From a checkpoint of a small transformer trained on Wikipedia: 8 heads of 32 (1 for keys and values), rotary positions.
Each number is 50 + 15 x the weight over the matrix's rms, rounded and kept within 0 to 99. Layers, rows and columns count from 0.

# layer 6 MLP down (transposed), 704x256, rms 0.0613, rows 699-703, columns 0-63
66 56 46 75 40 51 60 38 80 53 54 82 30 55 17 53 44 72 71 36 25 55 63 47 42 71 75 46 48 49 70 73 62 49 55 50 56 55 45 73 49 32 72 37 35 38 35 70 22 50 37 78 38 17 66 54 83 70 44 49 41 42 67 40
47 57 35 43 36 19 62 38 67 33 61 46 50 36 42 39 53 31 26 25 43 58 22 40 57 51 45 67 44 31 39 63 40 52 41 62 58 32 42 49 58 67 35 66 49 57 64 33 29 45 50 36 18 55 50 21 23 58 39 43 53 50 59 44
54 64 49 43 58 52 31 51 56 28 52 77 52 51 31 15 49 54 43 44 48 47 66 31 49 64 66 86 54 58 64 41 45 29 39 55 51 39 99 41 70 83 76 58 25 43 65 51 39 64 43 62 39 57 72 51 49 36 25 52 73 43 38 63
51 31 39 50 46 85 42 51 46 49 37 43 73 43 44 47 68 31 52 72 42 30 32 51 37 69 30 47 62 40 20 52 72 58 39 59 53 68 54 63 47 39 54 55 32 80 58 23 30 64 41 54 63 46 36 39 73 40 66 47 46 76 43 59
75 45 53 31 58 50 35 66 76 34 69 59 79 67 34 38 54 46 55 48 61 52 38 40 67 63 22 49 49 99 54 51 44 36 51 41 58 33 22 49 41 56 47 30 44 55 72 51 66 55 72 66 37 37 21 45 48 40 74 50 12 62 46 50
# layer 6 MLP gate, 704x256, rms 0.0678, rows 700-703, columns 0-63
28 56 60 43 41 79 46 73 54 40 12 67 55 52 46 36 39 82 55 34 66 28 44 72 28 55 60 52 19 53 65 40 49 80 41 29 72 60 58 62 73 55 88 68 37 46 49 44 48 43 53 66 65 47 42 62 66 45 64 37 28 67 62 53
33 68 49 40 57 47 49 63 55 45 51 55 52 37 42 58 44 63 44 61 45 54 26 59 75 48 43 51 20 48 45 46 50 58 50 43 50 72 59 80 76 44 40 42 58 40 58 20 65 18 60 43 46 42 43 51 22 52 72 50 70 33 74 54
45 52 55 41 59 36 66 58 54 26 82 60 44 42 64 53 62 54 53 68 59 62 63 44 30 42 44 56 39 56 65 57 25 43 52 48 20 42 40 42 31 53 49 52 33 43 34 59 44 50 87 62 47 58 25 40 46 73 19 51 31 35 33 41
47 53 41 64 59 36 38 47 66 45 30 51 39 68 46 37 56 45 56 55 22 51 55 47 45 31 37 43 66 53 58 35 51 52 49 38 53 81 58 49 42 50 73 49 78 77 48 58 54 71 54 43 40 55 48 41 43 65 19 65 69 65 57 61
# layer 6 MLP up, 704x256, rms 0.0635, rows 700-703, columns 0-63
20 33 65 66 57 61 26 51 24 42 42 55 13 19 70 20 58 45 49 61 26 44 78 67 37 35 55 53 28 50 46 41 69 41 55 35 56 77 99 36 58 96 30 54 56 50 55 60 39 48 50 50 32 66 56 61 86 31 61 49 48 57 37 53
49 78 40 73 24 41 56 29 39 42 45 17 64 51 73 82 33 58 15 56 43 53 58 34 39 54 41 34 80 45 61 48 33 52 49 38 72 37 41 47 60 59 78 49 48 73 47 36 36 52 22 52 39 68 46 47 54 66 64 54 42 50 47 59
57 15 41 58 57 54 64 44 55 43 81 21 44 60 71 46 44 65 55 54 51 41 24 38 29 50 43 61 46 35 59 45 41 33 18 50 39 71 26 47 40 53 64 70 45 49 54 40 55 21 70 53 57 39 28 41 78 58 44 67 48 54 34 49
45 38 28 73 61 63 27 49 74 69 44 51 28 62 45 44 29 77 79 59 58 58 21 36 63 54 44 28 27 51 41 18 56 39 44 49 45 64 62 47 59 59 64 58 23 54 40 42 48 52 47 22 26 81 33 39 58 52 80 48 66 53 39 73